config.toml
n_layer = 10
d_model = 832
n_head = 13
n_kv_head = 13
head_dim = 64
d_mlp = 3328
vocab_size = 32000
activation = "tanh_gelu"
norm = "layernorm"
norm_place = "pre"
norm_eps = 1e-06
positions = "learned"
qk_norm = false
attn_scale = 0.125
bias = "all"
tie_embeddings = true
parallel_block = false
init = "uniform"
init_std_qkv = 0.0253
init_std_o = 0.00567
init_std_up = 0.0253
init_std_down = 0.00283
optimizer = "adamw"
lr = 0.000587
beta1 = 0.9
beta2 = 0.98
weight_decay = 0.53
lr_head = 0.00927
grad_clip = 1.0
warmup_steps = 284
schedule = "wsd"
decay_fraction = 1.0
decay_shape = "linear"
final_lr_fraction = 0.1
batch_tokens = 262144
seq_len = 1024
doc_mask = false
train_tokens = 1379000000
steps = 5261
dataset = "wikipedia_en"
Each number is 128 + 32 x the weight over its row's rms, rounded and kept within 0 to 255. Layers, rows and columns count from 0. Numbers have three digits each. The size before them is the row's rms in percent of the matrix's.

# layer 6 attention query, 832x832, rms 0.0224, rows 741-783, columns 128-191
098:145136156092104168111157129132144114077115129074129100166102085135105135127136154080085125104144133131132097128165147097152152133089141184120088122071172078137109092113088167171128118076179121
094:093185119126119131117105109241127189173171107155100160124144189129146179142114157172136104135167179120142165157102168090098120198122149126090170168186155097131116142177189166088119178153128150
095:085100064149129162160070076153065166139107132135129185174083134102134154151141120126108104138090145084163133077148121106166111158174111120107132135136179135106167116134134170078117098149115103
097:107075149086114103101129102137123141127109126089162103183097125090107090139140118157100125090095139128120090099148164156145165173141202095102153105063145108162086108113053116133130144206117109
101:104090147135091127132119126070140096112111153163200070127056096106074151180135132095106152055098130107108153088086108121111122101137108055130097114164132103129149145101166138082121144090100191
096:104090176104087137112079100069113110127098139168129141151147118070107096083105124100159164094119144204138134114074128020142175120090118125123056122105059151144121094092179135132148108125103162
093:140138148166130142132177142090145181161052145135108181139085129142130099148122142080098126179144100181151073133136161135079193153132139117148138154100127066127093072119133122119112125153119124
101:145108126179086078132154159153144107176088144126155090124127148116134131092099083117137121129163134069113136093091144136130167158112126161132157156118118101080103132158125095116115146132122166
096:097165114121148117176111179160073134118133103160068195129128134104140106090130097135126137108088146140123101096124169146120114162096122144154156160133095139146134139136123168077101110134143056
093:133075145148110110131159103173101112150159087106122207122133140199112160123137108090076110092164166058122153112126179150143161133118122101159147126121129108109125118164136074123143167082135191
095:155042125150068133089175154145115146086099024126083113129091129161128078134140149178138135124084142101152210140088122110091102105139149094142122144102126107120127116119095109101084122159077148
100:055165107154101055168114147141109112077168116151121147119137104104094107157079163148139076086106087096178171136108120099109169111121158096100130045107142101117154115144117143094130120142138133
096:140070150106075120137147096071132142114083111122133113208105115112153157086086140117100151145140159136187156168151094114118182097141118148088150084113173131094129124153155117097115134106109105
097:091140142106158146108138078127154134087091157122063135114138086130089116087160095123129136166172062138104156025100117124113170118125138147077167150128094095151144087125131131077106141168095088
097:136135065126153112163104103214098186148119136135099191109104151114143130191143134124099156149140134072137130132148136163133113152128116135133137132152113126135191120129159109130056116164099114
101:111119174100088084123142099122096106124154134151200133117086074168113070139195164101185106106144155151145139079097068123081136089121119125140133077130167118112114079083102137144118133081125166
095:116120117137131123136146124100140075181147142137118081140068145088108065144123111072186116184078083140105089125074093081119103150098164207092151120154180088148110151109180161120174151133163195
101:138118171094173142153124183091107115201055110184154100163107192094145120151098102112153079104125116144147177151093128039082131149135165120155155095107143164120137090134092091092141150067145153
098:147128109150171160120130135095126091127110150125157096134091141094068142121181098106117117092117175116143125190189189147094155119117136124200077117142184121140135092069111159088108067126090142
102:091145167135058050124132117082125156083115091200154158118149108069118121141103127166096147106108094158171088053144132144151162131146158159084145138134118155099098098121160107166110176107166138
093:144169154099139107144139165127155068153092126173102128065143091152134140131087130106105141122154157188193081151129171127154090102133090140137077110135169127119083103060116138137147162110116139
098:092115078064141083078125122148080104163091126098056105083098133146135101147107167160139130177133134109130165190107114148153095171149168104158166085099116127127070142163076114115111170146174137
096:112158109097149153105151147088133121137119078071100107143130104107099113091050125056088127148144133139188133161164042124120081092087182183140145068126087102085104123176181100085169103129141112
098:138140140133139047091199104156142067084127049159057143099132110103110078083131178076147109184102117177111148072136139093118142154181192140104124053125115137115144104158095086124177129138124153
098:131093168139147170153173163123129096114163084116124133105051137127058157182082128128106143166148200086106153171162078171089125118065149111123073104147127074095129160178095096116158157153103129
097:141150142136178131128139137094111182078148117099128159134167124134149150131120084123165129085151144081076078126130180149090166128126111106146162139154157178086169108158141086150125116108131171
100:113105158115101104109096092181120183062157192108058137118129153098164094160128101117108117119184073141098148200156133143119068148106105116132184096162146105076134106161139139092158137141164162
093:177123131058141123116101142158082113123082097139075139086155128079120132166135179110141121105139128089141183097142161099098109133151134171133153104123103150056114125169111123122143101100201096
099:223120115096097118185095071108126121112121132069157169084135076138135158075141118175139124102142181144114084116122165160121162115097081125156092140119147137094095104126140125164135129101101116
089:132095140130143197139168131101136114103121077163099131142096062129129121122141110100100191109098144144160133168144149094113168161109111093136089105125118128118161166101161111087100127144115088
099:154165119123130118101081121197121182176118116088121108131118119155102148139083127120165105170133179108126151165100110098139117138129145165140159162109192146100184160074116087083121216184099129
098:160113083153133088101149200125162069130125117190125138164137141161158196091159110144138108092120164174138078165085088090092137115185154165121101185091123075104131133121089106144075134101096158
096:144135118112086064162144098115089076170148142071138082115105065140160161141140127085144112149179132083122124093073116112125119124194106115140164099152149125116123074185106171183115062108143123
094:136160121078167137106145155077120139172097129141112105076176084147081167086126060111108082171099092162176118116104124157101106150131160182155147112104144129137151100126105122080108094119142076
100:111117066140152117150146135115045041160125210130147150149093105160166142147153137110130116146045116177129173091155115080118111114151130114137163197132142120105152120090126094110154131090120143
097:057143124117119188121138083074128149109069089105109143140078094087101133081123111149101123119203123111137116078094112173153156131184158124133132149120095109130142118135147058082194136120145096
093:062178154125105173088105182140111143094116081142134098101132159140063115168104074132110113159130073128144149104176095117143113145172144151072141149105150071140146163105119131149143156132153147
098:134134081086139091154127105157148117112127128138099142141179087136124114081091140075098157155095118124151137110151104122106095108101155123145125097147153124085089089184153091086084139147112075
097:127074071137099129110153121120141116128134096176152130194178118085117127122156175090161178189075124119131168060077108115115120059104147090127101131099064087165096173091115106109116120102106187
091:159100130153139180137111152128097119132104141123100126191126157094093141169167139149166123101107114076118158120173080115124125122108100168096132146158102118195131155135124084130155167227062139
095:169113131195087172093165122090108086138185160176112070123088195130137160188144160136095122124104131174130119087098152112160188117142126128102141160091127126140130128150092151158171161113182211
090:151104138055148132084066182197122144103088110141104186171146137154109166151112115156138105169148142127124131174114110112135178112104084171125054126110101122128169104127105103116139171063097100
088:206021125120084160128119153132146181130135105145125132104155095139099097132132144153079178104114151120175106075144106090140138140096092069071054093064141084144118117147116112129074126169087134
# layer 6 attention key, 832x832, rms 0.0216, rows 741-783, columns 128-191
100:170129109140104111122146114122148123137170105112116168098107141139178230113158113139115164122156149093149147080157099154105098092144104132094116060103109156113116148156091090133111129185102165
092:132060162126141142077148171155144094140094084109120111097115143078091191078049121092156128118061114120195188148150120093101121148089154127100142110065168131142140072138176120140132166121114187
094:175135074071175141152123192175135114161112142154168154106098059134099112119116086116131136140086096118211162164127109052176071240151105180113174113135182097112190134157118120165090141106096135
100:131123108129152079168129133148146144149083108086189081091153138137090109087148121187143105138083160181118187140121133106130130124136099086147136179084079156171090087136177147197176119181150149
102:075100152149157083112177131122165146106111117124105134134108150098116075122147084126134102059179145122071162156078167155166094146102074134152142146091096148134112099080110145112137089173126067
097:096108150160149106111151102162097122098141134104142122149176118095127169142110077174158130122165110196071086120102094169108144057153147095108139136093134139142157155197113118150119084119065112
093:153152142097071104106073177113126071171107166108142098130126114143114158053181130138156084098135179189135111108106069096098149112117139154163087071138082144146108138147186103087091158115173113
101:161106121214146142165133149124076193144117154030150084119141121079151140133118142129139122132116127121127126125080118098190101117132118106197101192097167130120123126116140115092079130145118106
098:162136126133140114140150100088111113157155127074111162154138101146054071110093114095134071091083074129147141123064184118189103136086078129088154124149152174109120109113166163072076109090095124
092:156101098142163102144033121100089164126147123160106120202193170131116173119131107148159147118187103173138113135097125196185135183108083158136104137088125166124133121151102170149166181120132156
095:102122152102124128096124156155120171096113063134172078109128152100134119081091135074141095103031124135144088109113167068139145105145176139119159125125128178148099104053154156139153157112104152
095:081185084143140160171090182105117127085102082159165105109138135107151130154096119164149062118123135099075055155089158103108170094117100144167168155202102172124141132075196144205136088136133112
098:131109090103149117148114136095133171203109104094117118187137118151128125143150118166172130157163154214181130127145096107134114123099132081143119113104115102118109096170130135135080148152132150
093:102141155100119138164141118063165122094129178160118151117077077123103070145100129162065072147136169176075096130099135094182173097126112119115109143126073124136158173183124096129091140157138066
091:121152147062083162093169193172128087157114065152109138120152156163085192113154074136131098117075081096172133123142142107115048189132154163126165100073170118162113127123169170144104168137126136
099:130124112117056046126126111082109096130129134107123122168151112185070122126164121153125064111124155178132124081134161126115087111088109112091106153129079112131148117123102147113105101120132116
094:146084100168168098103202144182106152094103210097176121101129080105072099133068151127124066165096105099123145110151118093078146142124117115075083096156065135117160144155100174149108165132092119
101:099119132180134194141160148178101184176117164097159166090120166062085092131069108096146114189115076091118150123082124074140117115192130148118136155091184085106102159136094186105082129098081174
100:075098128149126116158074132095109128123096111131170080117102184105151140090154114122133129117138098092156146130104168108175110117098093140168137150209149062132114170148180146107097062122099136
100:174112094160129110150207085147094130098137130149122167155108132108169082150124133081121106139142046166066122083145147116082151080181123149156173119142132070143142123117162128181088076162106178
093:093152159168136173131109168168116105059129090176108172096089182128124132089110106100140116105127147102141139120169177103075124080082146155110201171109160157073141117119115089085116142149130220
097:095122086116113150119168127165108130149092110123096191164167138096104174145114160109121152165149185193185173123171165118101153127136144156173105150091126134156069107096101099086086158096112146
093:089169150114117145141138106102103139170073125168139118107093092131121079132092095096140108145121167161144138183167157127082144121153094110112121158121114112100113138109102143040136144150124143
100:154100077146160098113166097131066103092186106118070097105165140075092166161125170169121068122139079162139121120116165129135111116131172174110077118074119136176072162079081127142162144200106152
099:140132128107165138127135108144124136154125103128175086148128160113134072120081109151127183151097118188114118164096119069125126079080158077197147189081148164127148101118170131129110176140113183
092:137098117143087092118107104077153128092100094117121168137151130117107079128182134121155150182166176193097114137139145097108197154151151135100127110134161119101117099090173126137069091123172104
097:069132147101118078097155104143158089134080096144115136058163135061135104164075160104114165096128151132109117153182110154101109112180145160134166178120128075120124117091163142148156142141142122
095:079178126142096121093156142165099045177140127101156076065107137207123109137114067152139068136130087109137160161099107133175091078156203164158156150200167090071137165094144099134131087105155117
098:130099125141108126083157154100047098119131124124100117090145061126093158121191138102128136119131169130138169106204108081130079153175117153114129127163126187130131186131061114104106156137121151
087:154097144074128153074166125136070162080093150178141095087111060163137152131135126156179080141146148134116160153082115148143110141074102118117126087149102186111135097111123118112158082157109102
097:126046101081132152138087107233087131158101079116108087106114122133074103117105153168129164138147148128129146151131115111095163091113167139143108088145148153155104163137031092139079181139106140
097:151100076154130151104132153155145123100117150131181193122196073128162170133089144183171128142167091172145082115180133079120059075169090132138103184110129050179147142089088132092162129105130193
099:141168092174087124116118075111175147145178085059185097119104113122128199110124115160153095063123175159202145142143141117158117132137103076138118154105152145128125108116120155130160144127091136
091:097137136136176095204148159156076098160073114151114111147203145195184169103151030135124105144108124122124159124126128131148193079130149089091090156188121145146163131161141133126203095155107158
106:182085085117122139164135086217176086095117149128087054100168198117093153149085118107106137189097057164126146115104135186103083089105142150140150089074096115105137127139122104139137128128132155
096:056134120034177081139128115216165111077130137151127099097164093121141108098100092108129164174090141142177134165124188127078138134116103123097116187167098097189152085137161100072131119158173077
091:149156167170155158146096120070116176120136169127120127132113106120128100186148144105168177133138123147117098150167117134168149146142092104087165174118172103153125051145202126134156096104161146
099:117113068113106095105146130121139108098156112143146133105153117119191156105117147099171143139159084144085108084194096076089181083139145154131118122176110149110086157142109159171109169117113146
095:127173147073172170158129166068158164105225149119149100113151092122156099065149162085169131154108088123062125188169132106171092079169145085140152060145147110112090083120059107173147194114153167
091:116081079126093087103138158144114137101121112087147109159122102078104082116165153111144159157103104182147133134102158138153247084152126133145122097094110122091098108130117125128140098167170121
094:192163154113136093133128144148135145100099125116130139140153162131124154170167153163106109110102111171168148141125116154125112158105117133152091122127106179196151114154112071162195157120087123
089:137122143149153154129156166180149112104114161166143127111085089137092107148116200139152151158107106136103113144105156116115120151152122140106106175135086179080127117175113140161134144131130113
086:099155159152121107127086133111111126145075135097140062123097120132120172122132128141110129119155140112106131151134147106088018155149168124145075167117194172084181114164120164111092107157124075
# layer 6 attention value, 832x832, rms 0.0218, rows 704-767, columns 128-191
088:170122061112135172164117125113115194112190097193115136107091075151096196126088144134142119125100127152194122064071131122129160121154141145114129177088158124109092133127089139085179137152163109
087:153107118145098128149086101094199105131128133163085091148150110135147152120132100082159144145163178101158094122171171112138169076106100099156149165158132165123116130118106059152077125149131119
088:053096083146077125113128130081143176121093060115136095057142102216122139127106144091088109125069101125092107108151108182068116092157105110118160120098124167106070120151104143136189120098097165
088:101147135117165143120168165087161148111100132137108156073074155150134119148104115137155170155150085123115107141128198172207154138143082100102105108139129092180111144115140154120123070205087121
087:100082091121114125131055143142162122140097116108076157075155141197164126140085114104122169093159201157121120120084115134170094094102140126089111059143143097135115164140132146136143109093124158
091:075124146119157161049135098115128112126099150145116157173095122116113094157121163115150121115156068158182159092151125090141123121126109170169109095145153097109066128068093147197168093118129158
086:097179080097117088150134099182108118133103099173118168113118120118173079080108072131122096067097174173131188158146152120131097073177084076081085104148202120125134126108102142090182116114125084
089:162154160142093075111138129094137128131110091101083070206169102117101089157152154166149125105111184182128175089151110085110115063096174168094107126116140149107155118105128100065141144086133174
086:159102076109161121154100133154105133073134109183106141124135093158135126095096194136166097088156096150236131119131081151055106117133131133081103150157156122099161203103142153130171141121158069
086:069137103081143186118063111112100047158140100145108180136140121118093191095164165089158108114140158166128143148084109146152152171138173169136135155143107109093150145109128123082131116107120124
084:143091147110153089108109135115104132105131140126100114132139095070184122155099206113082145103170144132097178124158146085124096194146127088131162142113093117151153148096071149132121099160091153
085:102169102101123129163146132125138139128077086129102155110126182075134155148092137128152111103168172128076103157094155122137112163139086125086124140159141138144098110170110076150152140115148136
090:162089118117145104087094157133148182100199089139193194125169125115110069132125120133133116150104131127177134060149164161159147107108151161171075095094158127128124052095145181129166173079056127
088:126113152123100180136182132211170095102133139100155135069112091173133158163194149084131113124110145185146081128050096177092159089107132164097147094136181117165132074091118075143119077124108101
087:141184080200099116133138106155153151140161085141085154152144140123110114111122160173112104163165093085142074118095108167093119151104126139112134149096150153039162173104131145125163150119126053
087:198120162135121145165178052112103131120126156099130132189121127111146102169106106158184194110162130092151181165152080092118142126121188166175047091143133166128173162093124122059136118083157135
090:127163091135114100091077117181099137140166150160157133182084125143081098145088141083116147160110156109153093149145151165143105112148089156146178107151125092144087152137138125157111145192140126
089:192125079148097132127120104141108108066108185094130133166103148113121125168087114108078096087116057135140125135128119126120149089182096161117150152094149135072097137093142141087170150129139094
087:185155189156141107033171095140091124101150134116175123174123107144114151152172124142156134171122163130152173158085124125086161150121125113104112136129125110138141093103180170075188085098122151
088:187185116135108089191164105125097122043137160131086175138100131179141129228084102133092125149095174092112085149117221120180127148147121152092107139145121138115123085164122137132083080070136095
086:129139192136147071194136143134132083095125086094071073103131111142115119151107148119144178105140148094118165149097137116075150157146168120144176125112081130164112097153135112126128116168190149
088:126183127136172117220130085133166134176096119143160110183154180141164150165168159151073125209167062113089143191092125166113136156152094090102135170146070125148082095101145119147083134136079181
092:091139174166074109155134086091172116087088104114091067086141109114157098142100105095148153148139163075079185103088078192147101130121127156182091108179183126151131162127111151192109143101106134
087:114157064137154092122102183107103099131197077117090123155190157152126136150148152072123142107150140196147163112106072103172095129174068113136093090111117137108147184125155125140177132088140068
084:113093125145142153103133051100153149113100110171045173146178095144111090110094166168164184127092117105087115137187163126164126128091138085102141161097164088110108130121097147159092120141124150
088:148137158139092116188100106127133112133113149148104106116191070134104172154131162095102160106120144108121112142106102153080112187063109147125138125091114156122116127130136138143142093160085153
086:163079111152185141163129145082129079093125166092127148131094141124174139103103085133189139151115119147131147119201076156124141040088063085166151161116104130143175185121117084124165149071153135
086:131176134096200118149137060156168162114162175101117165140074146164188097101171163099114115210163076105122134182114074120175088129099039155110164101080116087153089103140122161118114118178075167
090:078105117117128091098172156113149065117105154069166102158103083128071174177182159141120100160127135128125119149136130086097149153078114183131145154094109125124196136124165161080115072149132151
086:203189093168075128155157107128108188142156081167153118136078101107156134071064121083110128134094194138152143198150149115116154057083146097087140101148129173161152072148115113111152133159082132
089:098135101161083056145122130088148097134144141069107142142145112202185138154101114164102134115144128141142109146113175097167152131134147174129136135122084118170159090147134086140172155207138143
086:110137102169106051110153073083079109178159076124163109117112134119170124143176068106118143150164043066140143179158138156157097119126122137163120135121180141099115120122117158084142096078059121
085:184158134144114142120133169192109171117049129139182120137095101169134137139148138136144173148081143113096077116129069138088104121055138125163188157109130121091145165153102172139114085104161127
085:090131143137182145108138081156154210188132117109145179099158178127136076083163102175118141113148133087123140181120211109150152065130075124116076168137136088152147090079134108162118167106133203
088:167129146079103152059155079093167163093133092093114184137108077109147124123136171130103174166176129107156172117095139172137165126127195171113131107098107143164104095142091111114138184128066094
087:153069108141142176131097133137195128100120187151099146129131087197172122184153154140069114125112146099152190136160121104109169126093196127141104093119157131144081165161134074128135111085139159
088:124135068157162125139159118142097074120082150072156116129091152107079164133092075097164061119114116102141143081090148122154153150152148129082094112127108188159103142106108106117159080120154115
090:085146122133144171077085186126159094151110127135154120141132088213069127151083109132085151110134120142158118186104099139170164090109116124091143167162162127136139072124100112077182152115172104
087:163066131101162123087143141082050098084188140142170095170135133118145139127164133154143088121106126141072149118095139107095116129131068190151135124150146102080058157070090156186165112127158103
088:146157209131114194140109185127156099189139140132129112120122122093173141131085090183082073122126108132177119115087124095174083149155200142181168148152118143108185111128104143154121124143079096
088:119129149157145157138130106064149121116055116143185081127130156136155127115098093148136148133173125135131103097142150055151170215113137122156068122132112182129172128112164127129152114100158097
086:094170155106147130088157141100079173184084121183126113133098127091089191168161195150143109181129138096111184088112084119127136125133157094103136164137130120071081146172115116153126152086162184
088:105131124130164154152146115088115137128129139124117147170186108135151142180103140127128121161123139098165107164153095148170151138138133147077132131102163127088157161111146155074072152094126084
087:110077104107067109121118099121114129143164118111130099119144078154088076125100132106148170155155067165101145098192153145123110158049141105113133069182083156142176095175099121084193149127084147
088:095086162180137076117176066120196121153145110129136103157093153133107159133157162191140193133112059131113093169165073067079100110123181123110133131153121148114097174097094198151138126148064128
087:145164117139155135182176140103141123110096118143099153179112133202124096161142132148154202151118088155077161162087112204129116130152143140104123099174155144123139125176133133110156142139048108
087:069148106111132122156115114142115122142157095155050175129111090151146111096084144134096132069089159137159132155138177098178159107166131157178124130159161165097184150161138160096169163159093126
086:121161134164100131122113118132169083108138040110125135163157116163114089148148076106141193182102164124059176113130177071126111131153198162123149157194073147121137097153148122159143152142076162
086:114162142078140060135178148142189069203167165108119085174121153116093137150131084099124160144140125144126184080116141135084138141157160170154135157150138152089091102104114138112106076163102121
092:143104116150140098073175135190051182148096094051096173152149179174128136104146154135165163149092191102170145157086156130124112176192153083151140137144110147154065099142122088132189170053157118
089:170100167149097094125091134151167160180140141118158167170173108093121120171142142133114082170141178139179104129075183082120155112177187081129068103142061148100125138082078135085115156120173090
089:109174111098189166135149124116146169127131150093132147176115176115113092102095159156142128111145102149047104125090090101086107145131141145176106097137095138122164093111121115175115095125079102
089:110129149164130168131145120138179112137053139084117138084113134129097092106113096154076127113147077090054112128074147166138102127121181114140143079183131154139084135132145127099143182132123133
087:118118101078132137134183141134155111109099175197153126140115118075147117094114087149137182114141086164175114138120075150099151114100131128141120172143137148164135174126157160126145119097121146
085:137060108161112135082097131119112108102119132068111108116074088181160111173111127134159153066129135106114102156168131116113147134171111124122031094180088141117133164146141132156209100102142127
087:106061145120090121079135161130123178155145162137112176140178135062057090129092139157100107151093138124108126133112162153101103133143155194168103151125116088156125105124177135140153120122161079
087:138101103141113081102129112133143083141165163149123072166127113176183160073157152154109117080122172068101148170141089109165162099114179133164124165144157120146166091132129177151135120119131094
086:114160138089163153087127101133071141114122123185113156158139110056146129161152153145126157142087170164163115118139112136093152122122145086108116137148119140180128137140162122183140117089173122
086:140171158112107092127095160134107139168082109101161184129171101130131132087128157150152107152093173142100098122129177124102148166107118097134076133118105123143164103159127085137189157091051152
086:107126141090163132099121173089097156174067128107161065099133155150158122158121161195152197103163097075099093178112063146161140127103153106111140114121145158091146105131180124153139093135202073
090:138100186142118128089137123106156124109145139126113085083077122085148141162136096145119113145099144171147158095095105125139106176135128111139098095137101158102123136136116143089168164190193116
086:096104073089107145168154111155141148064074125141120127071164088176166133123133089178069075106178129088166090160098096201119093116152118130130132107122135069185126094124095104157139125088105145
085:131122095076100118170092092159199121102133148133068115145147108092156111121105125160216139111160131158191189161119136163141109144129100096160110176121170115138123085139183189176124098143097135
089:160162160167142149118118140188116159139120112160139114118110129093129070092182083191069098118137142183145158093123187122114093155121103114123148102144158088132116147122154150161152141113083135
# layer 6 attention output (transposed), 832x832, rms 0.0176, rows 704-767, columns 128-191
085:148155157128152160150091143157190108138069056155076170152151144134132117111085143172085162112130140150121083160130129118125177082103128133136097107160086174110160111085121150109091119168142088
082:129165145146099157156161151181082176089132121172146108116147141184075145116089147148163101091140072150114115114149129087136108140134187059106182153183122174115129125193114142124144115131095064
085:113137133178127150122113187118059102087102119204145190136150173128193132152133141104118090160113108098142132164114115073174146141128125050150210167103140109137111158146104114122176144172100100
085:155132125154178190126089123102139147138146094097144177148125050137117128164096140202115129138152111156136170156150123094103118113085131137118086158146094102151138094149138148116134189100137116
085:170123143165157116142117146098132131099143073115105100116120164133100124146109087184131134126059093124140144098137148132101106115128099111117108148161109141125180121146156111125128123163113201
082:106104139148131132127110143099106154137091083170179144176139064137147115100117104096160138141136154154134103115126154120156157111080136119146123126142145123114147112139133098149080127107081115
084:112189108089088146143089146090147108155154166106117099091143162103133202161184060146178072118133096149103114131123117144160111131168109091119131089143123097066134114141189084085113128129099147
085:135133126149147095158119181204130091127203098094132130109165199139126148165106075162116130102159119085161164085152129121119162132145079165162150131124141058132140175131107100131147062169117120
083:157122110164116189123091047146162102123049146162168119108105134133111132138099084179157119103172212163134157083115106080115167172119112098171138104104117135153114127159133146124121164143082083
086:098157153144152114109182152175148142140087126124110095166171110135105116129120096161099153191151105122144120100162078127084108112138166180097145163100113087137107104145120155162133066111140110
081:104162120119117061140108117109137093120067160119208130127149118152171139094146069125165135161170213145128106153196112062133149118083113082150183086163150132073116128102085126089170136122113108
080:156133168133125075189177103134152102127145182108059145142171125132107172144069097132083092174148120139125121110144151112105077178163149124133135130122100143055132150154152107130135115156169100
088:149092161141123163127172116115098111133114102148135098129141200167143141137102123084179163094118158124127226120179126092112133080144135088166126116089121169096113202166105082095125098083100128
084:123095198066178177075117175076101164106186125155135140115166100129084100121097132103116180078137153128166152177117134119136180066145122160135104099152097157148189155101132136093207112136065193
082:136101132159111114128151103133169137125154141153087112056186114081169109099122090176175138117084171135127110188119147120120189152154124110136115145173118095088096084149146091123168150090148103
082:106183100081091135116115123098064124137107112113121183147162099144101137144093136140146110144147150152156177142125148132149189130134159073153110137130131136127085188105058153180138144129143137
088:191184152127117165102090116106159102088173098135149114059175105136132124131206094145147100095185112140115100176100134109088116153159095093125182146112129138189155109119126167139165065166125151
085:116113088125080166142121147121153099138077137160178137128098126084111203164137142136121077170134156137118123133111111110109093133092180136173141100145096147152137133133088147160098157189105082
085:097141101073166144128111136078076134152142120103159148095146174104117173103112116122119133128133118098073124151105160138098107094107127150068144102103139122132147166138132132090069151115124144
086:130114139073112099106194218126129051111088104139118121091194150066145212137154123145110107138104140128130153139132091144189153134132199103138116147131123094107139143102111069166202144196127121
086:114161124132073112105099152098068123086161144099156154085134162124148189142079054103124085097130148144122076153135133154143114153164134112161097132157175187142117123105164186065187144111112136
082:121150174128077167147150091155144168135097129096124150079058132117180119141120160156098089132080150116110133124149127093141132157187173133087173097092134135111171143114119163094127106108047060
085:094146128071160163137088163135166102148129173137145092113036149165109120174179135069071063169080156144157153092168091087119053217080177109194170142094123181182163161134112151113176092165117134
089:131191164175085112114185053169117090111092184137082146090117107113095050113149145159179110197043167119152088094167088127142093133152160201096169150114077120115085169136128118189134163132116097
081:095106072108148133229156185123157158167128174132080164146109116096106110149141105093147097133085099145110140111077162105124102093141134125123125056168160113127074111138130127103192155119177161
084:057116144110148108117115173183097129165139132153118181120128198072092135132068105132118158144148107051116148161175131128148100072136102154109177131135125118145169139169097209098090120141170114
084:175125163121183114089116077174095185207088135138132150219069141129116168114146139057158153163081153187154069114172174139143145115090168128106084106123106121125152110097077132128088133118138092
083:187103162117140119095095175114155090156132107085177135110162189141178187095154066126164183103090129152162153193132150087117155078129151157126136142097173138172140146080132116098068140139102110
089:193130116119172073107083149088134164125138127100143078051080140154096185110122134132099169119108083119110139087122112181087105179089181148112103112102136120137113147104123139105126130122155121
083:049135129106081119168166152126192097135151154230101144178180091130121180186108154127166136157095098147129090159102116136119105147125154116152091144113137116113142175112146125107211113102150134
082:160114099124144112110091157145113103098119115139102118139140154105086146128139130136131103174100091100058119124103093132168084120078155120124113093062180127117092113093116144119146113146127167
083:128155095127155119126131136168128108128165201164109189168126135108181119175144137137172127079127196110131109115120069118109174146168145138131122086164110156134146135158143135124099127109148100
081:156100154158152108181129121058174120157130113147136177156152226106114121080110169055121149106148136146111143152133164144084148139102050144122073098096128091158102106041178166098093153160095092
083:157079154163191110099144115114110092120090073132147139177118090160108121103105107156166230119119095108108137070147137117146106100120098092076115161126151107088122127154135137085083064114114097
081:109141148122144141170154153141164115112133101194101095197108101199080100135094175126136064142097122098067115103197135047110142088134120144123121122067156159097105150140097115145169085177162109
084:104117183166151118173132134134171083095121138062162131073125106130149110153168112058136133131160083102060175128116112204126133148177185143128188150097099101126180168123145137145092165152135085
085:167083126133164153136101123057143136182060062107149106145088088088125117204139174080058130126100107161159179161131138133086116159084126084159123161167164091136118126174142150140136190118100096
087:122085084184134141177135139149116121099076123116108123143117157118104098183180097142151083100088128131113143025141151125136134134177140127120183062129073156089102201088087115121154162174114130
085:148165157104115108072101139119124082110092126163175161091093066062145147122208160124170157121112146204145176147112124123143141158118128144109167115132110133044170085091186100121112057141119146
086:111109063093072172123169144155170100114160118139087090175099131100138087126165139111132104122063177149156133131152112108109153113103096168177090075142176119111112110118159108104154126165151156
085:131166125113120083100100116162107039161108165119099143154156109162059147122132094139135118106099125128147165119114097104072144144117168126127115121112147102125140163094115135119145193134182133
082:121177129125073147143088120188117127191168142119112117098146153129124108117089131096165167110062114109132064070156118104129134158098094099096157104145123146116139165113146108114124122124191142
088:132161134126132144143094120177051149159053143155107180103085141191120077148096175142113081159109090170156113087139114155101089107107102106094075128128124136179137126130101181133053148105160176
083:089074145138124093091109128155141075110133165122146149120137136149105138103164091154135109117168192122144150145108131101108183124170154153141167136130161140122195187094098092108171081130153127
087:102106074138173123072121149095167153167161069123097167085062108141130133068183164103195089061079082141126110114150147115123116152122095151121143129129132092145132078099097087110138172112132120
085:075054100196148103175164154141140144131189137161139096113147151135111143125151112128123148102107114076100138089144193100149157218150097080112155111167144074092168111139112112180171099110102172
084:116124088147203153121133167161132170106060129115142078077077137189093142139129083122147150151135109065131148127125141138125091089115091096101129090160088099207135116113117137130187139083116118
081:115180126115056126116128173117085161152116105131157148171111114079100152136064140096098081088158129104135137135091119203122115101115199113101167144116160112135111186072139152147148145115174121
082:153118100150104161109100133094184153131087147122143127071103093108103132147127163142138111101162093151145040103079104144165140171153103091119178093134162126130169150152106159165135184174163075
084:170130109103123159110159144126078122122168094192121144144136168078162127161119133127133163104095157168171100188146138106109067106116164121162075134081108114096160144139117122122120181160059130
081:160116079145114121203174106125091100121121110092098130161213120087151138174075139098117139130162138095161149137136141127175211152171119109140079123151112106145116158091122097094138179078154071
078:161124146139085094141147121104098135194148105134124164151155102107132103161149118164115132149105172139102157159186170037176047067128139082121099153147148181078147134079077122089105174099118140
077:139050148136139127078106120110125187156190135119130135161119116144103123141165127123064105143189084107169180142155160206129243148160118140114089152109106095123129109142131146134157146163135117
083:110131151151089102102105099094082084146115151157158127143170047153117107117127139148189214089176142147129078154108142065172133080152128123104134138107092110120116120160136139091124123087141097
078:082117127191122132121153127154125084171123143149109114109146139088093149103175139127083122119163105142076212140137189090120154096066164142141174133097126147078131179157105156140116148126150176
085:105133130092150143144119100066122138107133098130085116126114120108131100085219090093139130138173237113156200149120107125141143108102173185184140104101192207129078170159115158127095104134122171
083:153147160130109118166075213181147144068132166095124200138200158152110083143165101212151090130138157147141065104137073127108156133044133178116152114164092069169139121101127143107124072097168088
083:162154128101125140108102134113120167133160100125155141138131095113119136093107158065137177163180106152170142181094173121166097075133088103100101156159101090120141155169148160086127131139111078
083:138101117149156135116145075118155143144168148118169097169134132113121124090086108113099164176105092064127121139095154162145110167060174116131146146069152082096143114130153160163091194184145112
082:136146126122208136120137164142188152112152156131119130142137086188093117070124117128157105144114132171188094145131084124119102129117127155118113148172119125133115105133172127131091080076124159
084:134158072062101136120145086143127115139052162058145135134138149068177105139204113054100113114166100114144183104137158132154174145175177177158159146122087134133138205093117104088074169107111128
085:162132131161120085150125125153204064066180147163167122166141116102119079164124184132137097160096086137144107068101148113120157178153205102143210174126134200066148147065123145197195181136120130
080:134116077108168069115118145129150173198062127133082166132111152067103153175133060169142080115101094103094071127100119188119162110134076171110127114095084149117104136163131142073116119095178106
088:125195082144101129119130132080147129122153135109154124155149106095148131158101144118105135134171107157144110187096148157153126190121117141126131124179155150077204084140160098105063145095127092